python train.py --head_dim=64 --norm_place="pre" --positions="rope" --init="uniform" --lr_mult_qkv=0.4 --lr_head=0.00715 --warmup_steps=339
Each number is 200 + 30 x the weight over the matrix's rms, rounded and kept within 0 to 999. Layers, rows and columns count from 0.

# layer 10 attention output, 128x128, rms 0.0513, rows 51-127, columns 0-63
197,190,244,181,237,184,216,178,223,199,217,206,206,213,190,176,217,233,185,192,218,231,209,159,194,196,223,217,177,198,199,189,212,162,186,203,230,217,229,197,202,209,204,187,226,160,196,187,180,179,214,205,192,213,256,223,175,221,206,187,228,183,188,183
165,174,150,262,142,238,188,223,161,236,184,163,169,225,253,199,205,168,231,212,244,229,258,214,238,230,172,138,249,208,221,246,177,186,150,208,182,249,249,172,187,192,198,230,169,209,198,166,227,270,207,160,167,154,235,233,224,168,280,198,137,203,203,217
209,211,240,183,153,239,187,223,190,166,219,216,214,216,215,171,210,200,188,172,203,203,164,218,200,201,229,201,211,211,186,173,223,204,224,201,219,158,190,235,181,257,172,185,195,203,184,198,164,233,164,246,236,242,231,205,133,239,212,177,215,221,148,135
193,235,209,227,157,250,200,172,177,184,181,205,185,195,184,204,161,212,235,215,181,197,175,203,151,189,208,174,189,204,269,219,232,212,178,184,154,220,196,171,194,187,215,160,225,165,207,197,182,197,227,199,189,216,198,207,215,192,197,181,145,192,200,203
215,203,221,153,236,185,141,173,190,225,228,202,228,196,159,201,166,216,176,160,188,178,232,216,176,222,200,171,209,186,192,177,196,249,243,211,229,228,211,228,193,210,245,193,200,154,208,231,199,201,231,139,246,207,173,191,196,228,194,267,193,220,214,171
219,205,197,250,242,208,219,159,159,199,182,211,186,227,208,191,229,170,228,214,205,219,174,233,211,203,164,224,207,204,237,239,117,206,191,213,180,236,227,198,195,164,223,249,199,195,154,197,228,194,163,192,193,169,167,186,243,179,229,211,171,151,221,260
199,207,196,189,196,220,210,191,235,169,196,210,218,219,218,184,179,191,197,180,192,189,225,237,216,185,192,175,208,203,229,172,151,219,194,234,201,185,198,206,188,236,191,218,174,149,207,193,150,202,216,227,159,213,169,225,188,217,227,191,204,191,189,216
215,188,189,244,148,162,167,204,206,195,222,206,245,228,235,171,190,163,195,189,239,210,265,220,252,177,186,184,211,224,226,220,162,196,184,200,203,214,217,169,230,206,226,237,240,199,250,179,169,205,199,181,191,194,202,203,195,191,220,164,198,235,158,220
189,203,207,210,194,212,212,191,235,182,189,162,201,190,224,210,188,137,223,203,222,212,212,212,201,183,184,208,202,201,202,188,202,217,201,204,177,194,199,208,249,193,236,232,220,216,214,203,226,207,202,200,182,212,203,168,206,204,178,200,171,193,181,211
221,210,205,161,225,203,177,210,199,181,206,172,215,206,180,184,193,174,203,197,233,225,171,201,188,194,164,173,203,214,237,237,174,204,230,201,188,194,222,212,183,176,202,241,201,195,206,200,246,193,203,200,185,243,219,228,207,213,187,189,166,245,218,205
194,254,174,215,171,200,227,200,205,191,214,189,145,201,239,199,212,181,202,235,229,212,220,229,201,169,184,185,238,216,222,183,210,216,206,199,177,198,219,198,243,230,150,235,171,203,204,146,181,222,185,255,219,197,211,207,229,152,207,168,191,211,207,203
241,134,218,140,264,174,190,224,182,192,185,208,259,214,158,149,205,211,222,196,175,190,211,155,243,266,180,206,172,167,245,200,216,232,187,203,195,252,245,183,222,240,242,244,239,203,205,168,249,205,203,104,200,197,183,216,196,212,216,225,200,178,255,221
214,178,180,182,196,207,227,207,198,233,259,196,202,201,215,187,229,188,238,237,197,218,204,226,210,191,183,167,214,193,224,172,205,165,248,246,181,225,201,192,217,207,136,233,208,182,195,170,203,200,242,232,224,198,198,186,190,199,230,170,197,182,164,221
162,190,166,189,224,236,208,218,166,262,183,200,195,214,229,214,240,153,189,219,197,250,188,210,240,210,191,176,248,197,278,219,186,236,185,162,158,246,247,193,189,242,227,196,150,165,162,177,210,218,189,179,222,182,225,185,201,193,210,253,221,199,253,201
203,228,188,236,204,181,206,213,195,204,191,210,188,245,239,222,192,169,225,259,236,260,217,219,176,172,210,171,214,191,182,199,183,179,169,192,192,221,207,214,187,194,161,247,237,184,202,173,182,244,195,176,205,192,171,197,232,194,259,161,193,198,180,225
192,216,219,169,173,190,182,188,218,186,199,215,222,216,171,156,192,188,229,162,194,221,180,186,168,200,258,224,176,171,182,199,253,172,230,233,187,160,210,195,160,214,187,195,232,177,229,217,198,211,191,238,201,293,245,236,147,188,170,214,228,174,193,173
171,165,216,201,191,213,161,229,165,202,196,206,181,218,209,201,246,169,183,208,205,170,217,237,226,270,142,189,238,210,170,192,178,181,179,242,179,215,220,195,173,192,199,196,178,176,196,193,209,208,174,179,213,195,172,165,223,210,228,228,178,204,243,181
206,216,192,202,201,226,219,223,209,190,161,227,196,186,201,203,195,199,190,181,119,190,174,222,199,225,180,238,226,234,215,194,215,200,214,212,222,169,200,228,179,193,176,232,180,154,189,229,206,168,173,159,216,204,209,179,197,198,184,215,212,192,241,168
185,155,209,190,211,203,178,205,147,204,203,203,196,187,173,189,188,232,182,201,199,206,210,195,203,205,229,201,213,191,198,227,191,233,243,181,230,236,178,199,230,172,206,220,218,239,184,212,247,200,177,150,200,174,222,245,207,215,199,183,205,203,238,169
157,192,151,237,213,224,220,182,192,216,157,196,215,219,209,185,165,210,190,205,224,191,195,197,228,266,176,210,267,216,228,242,189,217,189,204,135,231,241,172,162,179,273,250,170,159,180,188,267,156,161,187,199,160,189,193,256,145,219,257,177,236,271,215
189,200,223,196,223,197,188,211,207,219,241,212,180,155,180,202,210,215,193,169,188,200,157,188,202,188,238,199,197,213,175,178,188,199,227,241,214,202,164,192,212,163,211,182,217,183,208,200,170,157,212,251,200,235,173,171,183,236,194,195,224,158,199,194
215,189,212,232,257,202,168,191,215,175,245,188,199,192,210,196,227,214,184,182,186,204,208,183,193,193,191,176,187,205,205,184,179,260,233,196,210,189,220,203,244,209,202,237,213,161,190,238,203,202,224,176,217,200,223,172,192,198,202,221,150,234,210,212
199,179,191,239,225,145,198,207,213,189,216,215,207,176,192,177,153,184,205,169,220,193,168,192,194,196,210,190,223,211,201,171,227,219,205,197,244,167,202,221,224,252,198,175,193,189,182,212,161,227,209,209,209,220,191,211,160,201,171,241,215,221,215,180
195,184,160,205,191,210,186,216,173,209,136,190,212,212,218,157,152,191,196,205,205,202,217,207,201,199,196,220,194,199,221,168,208,201,222,207,187,197,226,205,192,187,187,202,190,213,195,189,221,180,224,216,200,213,194,246,180,189,219,188,214,193,191,218
192,243,182,201,151,180,166,216,197,203,241,200,172,218,230,217,240,214,209,197,204,227,208,221,211,184,258,166,196,174,258,150,223,192,208,219,240,216,202,206,187,218,157,209,179,186,198,183,200,208,249,199,185,194,219,237,141,195,231,191,234,247,176,189
194,221,204,200,220,215,188,132,175,199,141,224,173,179,186,198,191,222,230,225,193,162,198,193,198,257,157,226,190,188,154,268,187,240,174,169,162,205,184,218,215,147,213,139,201,189,224,193,217,190,182,182,169,191,183,226,235,201,166,245,159,185,239,205
239,239,243,188,196,190,206,205,249,193,256,150,188,195,211,165,219,186,244,184,218,240,222,147,209,209,135,186,192,190,216,192,197,162,196,202,254,212,206,152,204,178,117,231,208,199,242,204,207,238,231,219,195,220,254,169,190,210,232,139,191,222,170,196
189,190,137,188,203,207,214,204,176,187,178,182,244,178,223,209,221,184,231,211,221,194,245,208,199,217,185,227,220,170,199,209,233,186,149,202,164,212,252,191,242,191,221,210,164,179,193,180,212,229,160,216,204,138,207,241,215,202,172,223,184,180,218,198
254,204,209,181,217,204,227,173,216,188,192,235,207,173,166,169,213,206,205,204,183,226,198,225,188,150,266,243,146,200,241,200,253,195,217,226,211,186,174,166,239,180,157,192,212,177,250,243,206,201,210,238,243,233,216,191,194,198,192,171,218,168,191,175
200,210,212,203,178,252,205,177,225,242,220,207,247,172,146,187,220,236,219,178,167,181,181,169,191,230,224,213,189,203,221,199,183,201,190,171,172,184,206,195,243,198,211,176,190,193,199,252,178,180,185,210,159,192,179,171,187,243,197,189,174,168,186,180
198,193,210,214,150,197,195,250,194,212,215,199,194,228,219,174,178,182,188,238,195,197,226,190,193,144,220,200,197,168,194,190,206,186,169,183,211,174,226,218,149,160,124,207,225,221,226,171,172,191,185,268,236,191,218,186,176,186,207,193,211,225,173,209
182,185,203,235,211,173,186,167,145,200,202,190,214,198,201,210,186,210,199,193,176,191,212,173,210,254,204,219,189,210,236,240,172,220,223,265,174,228,221,196,234,229,207,218,207,195,182,188,234,221,178,158,211,178,220,198,190,213,206,266,215,169,234,196
192,209,171,210,229,222,218,219,179,143,228,211,207,197,155,181,207,174,190,190,191,216,198,156,143,151,211,231,218,216,229,191,267,190,175,212,206,150,193,184,185,191,163,162,235,190,223,191,165,213,207,205,175,201,187,246,215,178,178,197,154,172,193,194
208,211,231,207,239,170,185,195,246,172,238,187,211,225,216,224,204,167,214,229,220,224,250,177,199,181,161,167,203,196,188,151,212,206,172,192,192,155,188,181,190,238,182,203,231,174,204,142,209,265,237,204,158,218,240,173,198,178,173,158,206,229,213,278
211,196,239,200,195,138,202,191,215,185,189,235,157,203,173,212,220,185,195,165,168,198,193,231,195,194,209,214,182,171,213,182,209,185,199,208,213,183,215,194,213,232,169,189,210,223,208,227,169,194,188,196,199,238,210,204,186,211,199,193,224,199,196,250
151,180,159,201,189,236,183,194,229,213,211,222,154,245,235,244,230,197,239,237,189,184,217,215,201,174,213,203,207,206,215,207,217,217,173,162,151,196,219,224,180,204,174,183,171,196,186,151,192,213,184,230,206,177,227,245,252,217,224,227,194,210,213,236
198,213,204,210,187,187,226,210,168,218,146,212,170,237,220,235,190,194,213,220,213,183,224,178,234,217,189,195,205,187,196,185,189,188,189,208,174,169,188,230,223,178,198,228,200,171,178,176,214,170,197,185,179,152,168,223,245,172,259,220,222,208,246,204
183,217,208,197,207,205,202,222,167,225,214,176,214,187,196,169,175,224,184,194,191,167,200,166,181,187,195,167,198,227,203,167,139,196,191,135,204,200,206,166,175,184,191,219,174,185,207,203,196,150,191,131,173,203,194,193,202,191,178,180,181,226,216,200
224,199,169,188,223,180,194,174,201,237,209,234,234,185,196,165,157,219,220,212,158,230,205,169,182,261,220,189,216,197,191,200,194,186,203,214,186,207,187,226,191,159,205,217,205,211,204,217,230,181,162,144,179,197,188,201,190,206,200,221,215,161,216,173
177,155,202,186,197,236,185,260,198,213,199,164,153,205,217,256,246,181,236,210,221,200,244,219,214,212,163,146,201,222,207,224,234,233,217,152,194,241,217,190,231,219,232,212,165,167,191,194,224,247,209,178,185,185,192,199,205,207,206,228,195,219,229,202
226,254,205,200,194,162,186,153,200,167,171,236,236,165,185,186,169,180,208,196,234,205,209,206,179,187,216,220,194,226,223,232,230,226,212,211,241,215,172,259,219,179,184,207,203,193,205,193,206,196,180,194,156,210,173,179,205,176,196,192,187,199,181,208
207,203,148,236,183,185,223,179,174,165,200,210,163,221,229,201,207,167,182,203,157,194,191,214,219,205,164,211,219,216,260,205,172,171,211,184,194,212,195,229,197,242,178,226,175,206,191,173,191,197,163,168,177,214,200,240,190,213,228,188,223,227,213,200
184,202,174,226,189,190,215,208,157,171,198,179,193,208,219,164,184,164,173,215,207,221,216,216,217,228,186,204,203,206,203,225,162,146,203,243,193,243,214,149,172,202,178,221,190,216,220,183,232,198,183,136,191,168,228,163,231,189,216,162,199,161,217,202
194,208,175,172,201,223,171,209,136,198,160,168,202,178,222,197,169,206,235,221,181,218,194,214,206,193,172,202,199,225,217,204,240,178,205,167,198,195,209,242,206,203,198,160,202,215,201,183,188,216,224,235,218,186,225,202,213,185,181,244,191,239,192,170
233,190,203,203,242,237,207,224,230,221,250,187,253,178,164,195,197,196,203,158,165,209,190,171,178,193,239,163,182,188,267,187,246,209,235,186,227,169,212,218,214,201,226,193,206,194,184,241,156,225,253,218,211,260,220,247,126,213,148,228,209,206,194,184
216,211,209,179,177,252,195,190,222,187,198,228,193,166,168,249,181,237,189,157,204,208,189,211,179,230,262,205,202,231,177,159,164,196,204,126,169,159,180,207,191,205,200,192,227,190,173,197,208,129,190,214,211,203,170,194,152,225,196,201,218,149,210,169
222,214,220,230,187,232,187,177,248,181,218,224,223,182,169,212,165,168,192,212,185,172,199,199,144,182,227,199,193,211,207,200,229,174,202,173,202,169,143,232,177,200,206,198,208,234,205,169,200,208,212,200,197,219,190,195,207,172,161,206,212,186,205,191
207,192,213,186,186,175,225,176,173,192,224,181,233,150,185,162,164,208,181,180,190,180,168,197,193,186,188,184,188,212,204,215,206,202,159,211,191,209,246,162,158,206,190,221,242,174,217,208,240,192,160,217,199,176,205,101,196,203,194,196,177,209,217,177
197,228,148,226,186,162,253,277,243,203,197,221,255,235,248,157,185,187,197,195,168,200,148,175,241,194,210,195,248,221,214,219,192,165,243,203,193,166,214,195,170,190,159,217,186,176,201,211,207,205,188,231,219,168,186,232,177,210,241,225,242,194,138,201
215,195,128,244,157,208,177,194,162,200,209,196,228,187,228,178,160,195,261,228,270,262,169,230,199,142,219,181,232,226,206,229,240,171,215,199,237,200,234,213,203,193,199,182,210,175,206,173,180,272,217,237,232,230,232,184,206,185,270,196,187,177,183,184
243,206,149,182,224,203,199,174,183,192,186,208,238,185,143,150,254,228,174,196,127,219,217,203,186,223,210,163,204,139,226,267,245,193,195,169,205,202,260,155,170,237,203,189,178,159,188,228,167,216,220,167,162,221,206,253,201,194,205,226,188,243,189,200
222,256,191,227,216,205,200,201,209,224,187,179,209,184,175,191,162,210,202,177,181,173,186,187,198,213,225,205,205,211,238,199,214,224,149,231,153,230,202,219,236,216,194,193,214,170,236,213,179,195,191,203,202,253,156,207,191,182,190,226,206,191,219,203
206,175,188,193,202,179,200,248,215,211,212,205,191,190,223,229,159,189,209,205,208,223,229,172,220,219,203,223,223,216,195,140,180,196,188,247,203,195,210,185,180,244,152,193,189,230,168,169,204,220,190,261,199,181,226,158,205,198,221,196,197,190,226,171
176,191,222,179,186,230,226,224,178,236,214,207,226,163,179,199,214,188,177,230,151,181,197,148,193,215,201,248,210,181,205,148,215,190,231,191,176,221,215,195,219,261,219,230,209,170,228,187,200,186,201,218,162,228,207,219,208,248,196,213,239,190,218,173
215,209,165,200,164,171,203,173,192,208,211,156,178,212,217,193,199,199,242,210,196,260,192,206,221,200,178,195,201,186,232,210,188,187,211,216,194,208,230,162,179,208,178,223,181,208,206,193,191,197,180,195,175,201,220,201,201,158,211,176,239,219,197,226
228,197,207,192,189,216,178,212,202,198,229,198,168,229,209,223,216,186,187,176,208,218,222,189,199,191,206,190,208,183,220,167,210,203,230,201,180,172,236,188,189,208,211,165,181,247,201,216,214,245,191,222,163,179,199,180,170,209,203,193,246,186,208,189
207,183,145,155,213,197,177,232,206,229,167,158,207,219,223,176,197,184,278,177,252,214,232,236,242,203,185,148,225,187,237,213,147,169,186,179,143,201,260,176,149,230,201,222,169,165,200,171,178,200,249,207,178,177,205,195,222,165,250,229,151,206,235,238
184,220,233,154,238,236,177,159,164,223,204,207,236,187,114,168,185,224,172,211,127,176,158,188,147,199,241,224,143,174,198,169,245,194,229,186,248,203,193,172,210,190,201,140,215,187,227,246,174,151,208,163,250,219,191,217,176,230,193,202,197,192,178,149
202,220,207,151,184,207,202,181,227,159,203,213,271,182,162,204,192,235,210,182,216,200,198,163,188,204,203,207,176,191,212,180,210,251,198,165,183,214,195,157,214,228,216,217,194,224,229,217,186,174,187,160,184,202,222,215,222,222,167,184,190,184,190,194
191,197,180,166,166,147,219,221,226,196,213,205,199,164,203,198,206,209,203,164,223,172,176,221,212,199,213,189,212,216,225,183,202,193,210,232,189,215,223,173,217,247,173,188,181,160,229,199,181,221,177,229,261,212,239,152,190,196,199,189,235,176,179,215
183,214,203,222,168,216,174,232,194,188,259,196,218,216,245,203,177,186,205,185,207,209,209,238,211,207,154,158,199,213,203,177,176,235,210,178,178,194,216,249,182,217,199,165,180,196,191,177,200,205,189,205,170,206,234,169,203,241,205,251,204,231,212,208
173,212,188,195,232,165,166,217,159,188,186,204,212,187,195,208,159,175,199,227,187,136,196,209,158,215,196,186,208,198,155,186,187,187,227,230,190,214,171,223,214,165,205,198,180,222,190,216,218,224,217,179,197,175,166,221,228,176,188,247,189,172,226,232
205,229,178,204,194,171,226,195,197,212,186,186,202,189,225,178,187,183,202,224,246,225,205,194,207,193,154,209,236,179,236,183,176,225,202,186,208,214,197,238,222,201,199,216,220,238,212,201,212,158,218,190,175,205,188,142,181,172,219,227,206,239,172,218
201,243,205,188,223,206,208,173,201,186,209,208,213,212,183,169,187,178,174,185,207,213,187,189,192,191,237,206,204,185,194,180,222,219,233,199,204,195,183,236,201,161,165,183,229,195,243,264,188,163,222,233,166,247,197,267,173,166,197,206,236,233,203,202
239,257,202,186,202,198,190,197,171,183,201,177,204,200,209,200,193,252,185,163,189,181,186,194,187,177,186,191,202,200,191,148,219,177,186,168,235,215,174,152,177,164,143,196,221,231,182,183,197,173,188,215,171,207,230,191,220,160,197,201,195,210,194,180
216,206,174,137,198,140,211,200,210,248,226,157,218,163,143,196,242,226,248,188,231,193,219,198,207,205,227,210,190,204,252,247,220,178,165,207,162,223,258,161,201,244,194,205,173,220,249,185,195,206,198,229,182,238,240,174,185,184,214,184,227,216,214,216
161,220,156,195,209,176,234,200,191,219,229,192,243,194,202,214,140,152,161,218,185,169,173,171,203,198,189,207,231,218,204,222,206,186,243,208,189,164,216,162,203,198,165,190,174,178,179,187,215,209,216,231,241,189,184,197,210,190,220,222,207,190,226,219
233,219,234,180,200,239,179,218,163,184,197,189,243,176,154,176,207,210,221,192,200,158,223,191,178,227,197,223,176,163,168,217,237,245,205,206,252,199,188,227,238,180,212,174,246,223,235,247,221,173,178,186,193,245,222,187,175,184,147,207,167,217,201,151
176,202,159,202,195,170,223,148,260,193,159,204,212,190,224,225,189,203,178,193,174,169,169,209,191,185,178,182,225,210,223,246,201,225,206,168,171,202,190,212,180,199,209,215,207,181,209,195,184,198,195,239,189,210,186,196,164,206,225,195,234,152,172,220
148,196,179,214,194,226,188,220,190,196,181,151,208,254,254,205,216,197,199,220,192,199,231,226,264,254,172,198,244,216,221,176,179,208,247,175,190,263,236,239,200,203,236,222,168,163,152,131,262,199,147,168,218,173,243,165,276,231,240,257,183,225,263,227
201,190,194,198,272,227,191,173,220,221,213,168,200,201,176,187,218,208,201,231,207,173,195,175,194,194,209,212,176,175,189,185,198,226,160,183,206,189,153,236,197,193,216,245,190,192,233,181,197,163,176,190,190,181,244,202,223,182,195,185,180,203,219,199
167,204,231,184,226,202,220,211,228,161,206,211,143,189,187,174,213,250,205,196,174,161,192,184,204,198,180,205,166,173,156,182,157,205,187,193,211,185,189,189,199,200,224,227,214,215,239,230,205,124,175,179,172,200,213,183,210,202,236,197,210,196,185,167
203,206,210,214,222,244,227,205,176,201,190,194,204,198,191,186,204,243,221,188,202,220,222,176,220,169,174,181,199,169,225,219,207,236,184,185,211,198,195,172,181,198,209,196,194,193,230,199,212,187,195,183,213,186,221,181,213,190,188,244,230,231,198,192
209,217,210,209,193,202,205,175,205,223,196,213,227,204,192,213,202,172,202,189,184,222,186,171,178,186,230,215,177,182,242,202,206,219,213,195,194,188,178,226,212,169,191,187,246,227,198,169,164,185,231,219,168,177,164,203,162,153,178,163,233,194,194,208
207,222,205,208,180,209,209,226,177,185,210,201,216,189,203,192,201,183,205,154,224,172,215,171,181,192,210,196,192,244,198,162,245,199,236,184,187,183,179,193,206,211,171,210,185,228,220,198,213,208,225,241,177,201,176,211,173,173,209,200,192,184,169,190
161,179,170,172,169,206,209,221,189,209,194,198,231,200,232,205,199,150,247,205,222,200,186,222,251,234,142,197,233,243,211,229,159,198,254,169,167,202,202,214,215,176,252,227,192,202,146,149,177,184,178,176,199,176,165,205,234,172,247,213,185,220,228,212
204,210,216,172,200,204,219,204,169,196,170,172,196,193,202,168,184,196,184,209,182,180,177,232,179,208,194,205,211,183,199,161,210,196,205,202,196,207,191,195,245,172,204,173,220,212,245,200,218,219,192,233,232,202,205,187,220,208,166,207,208,164,168,149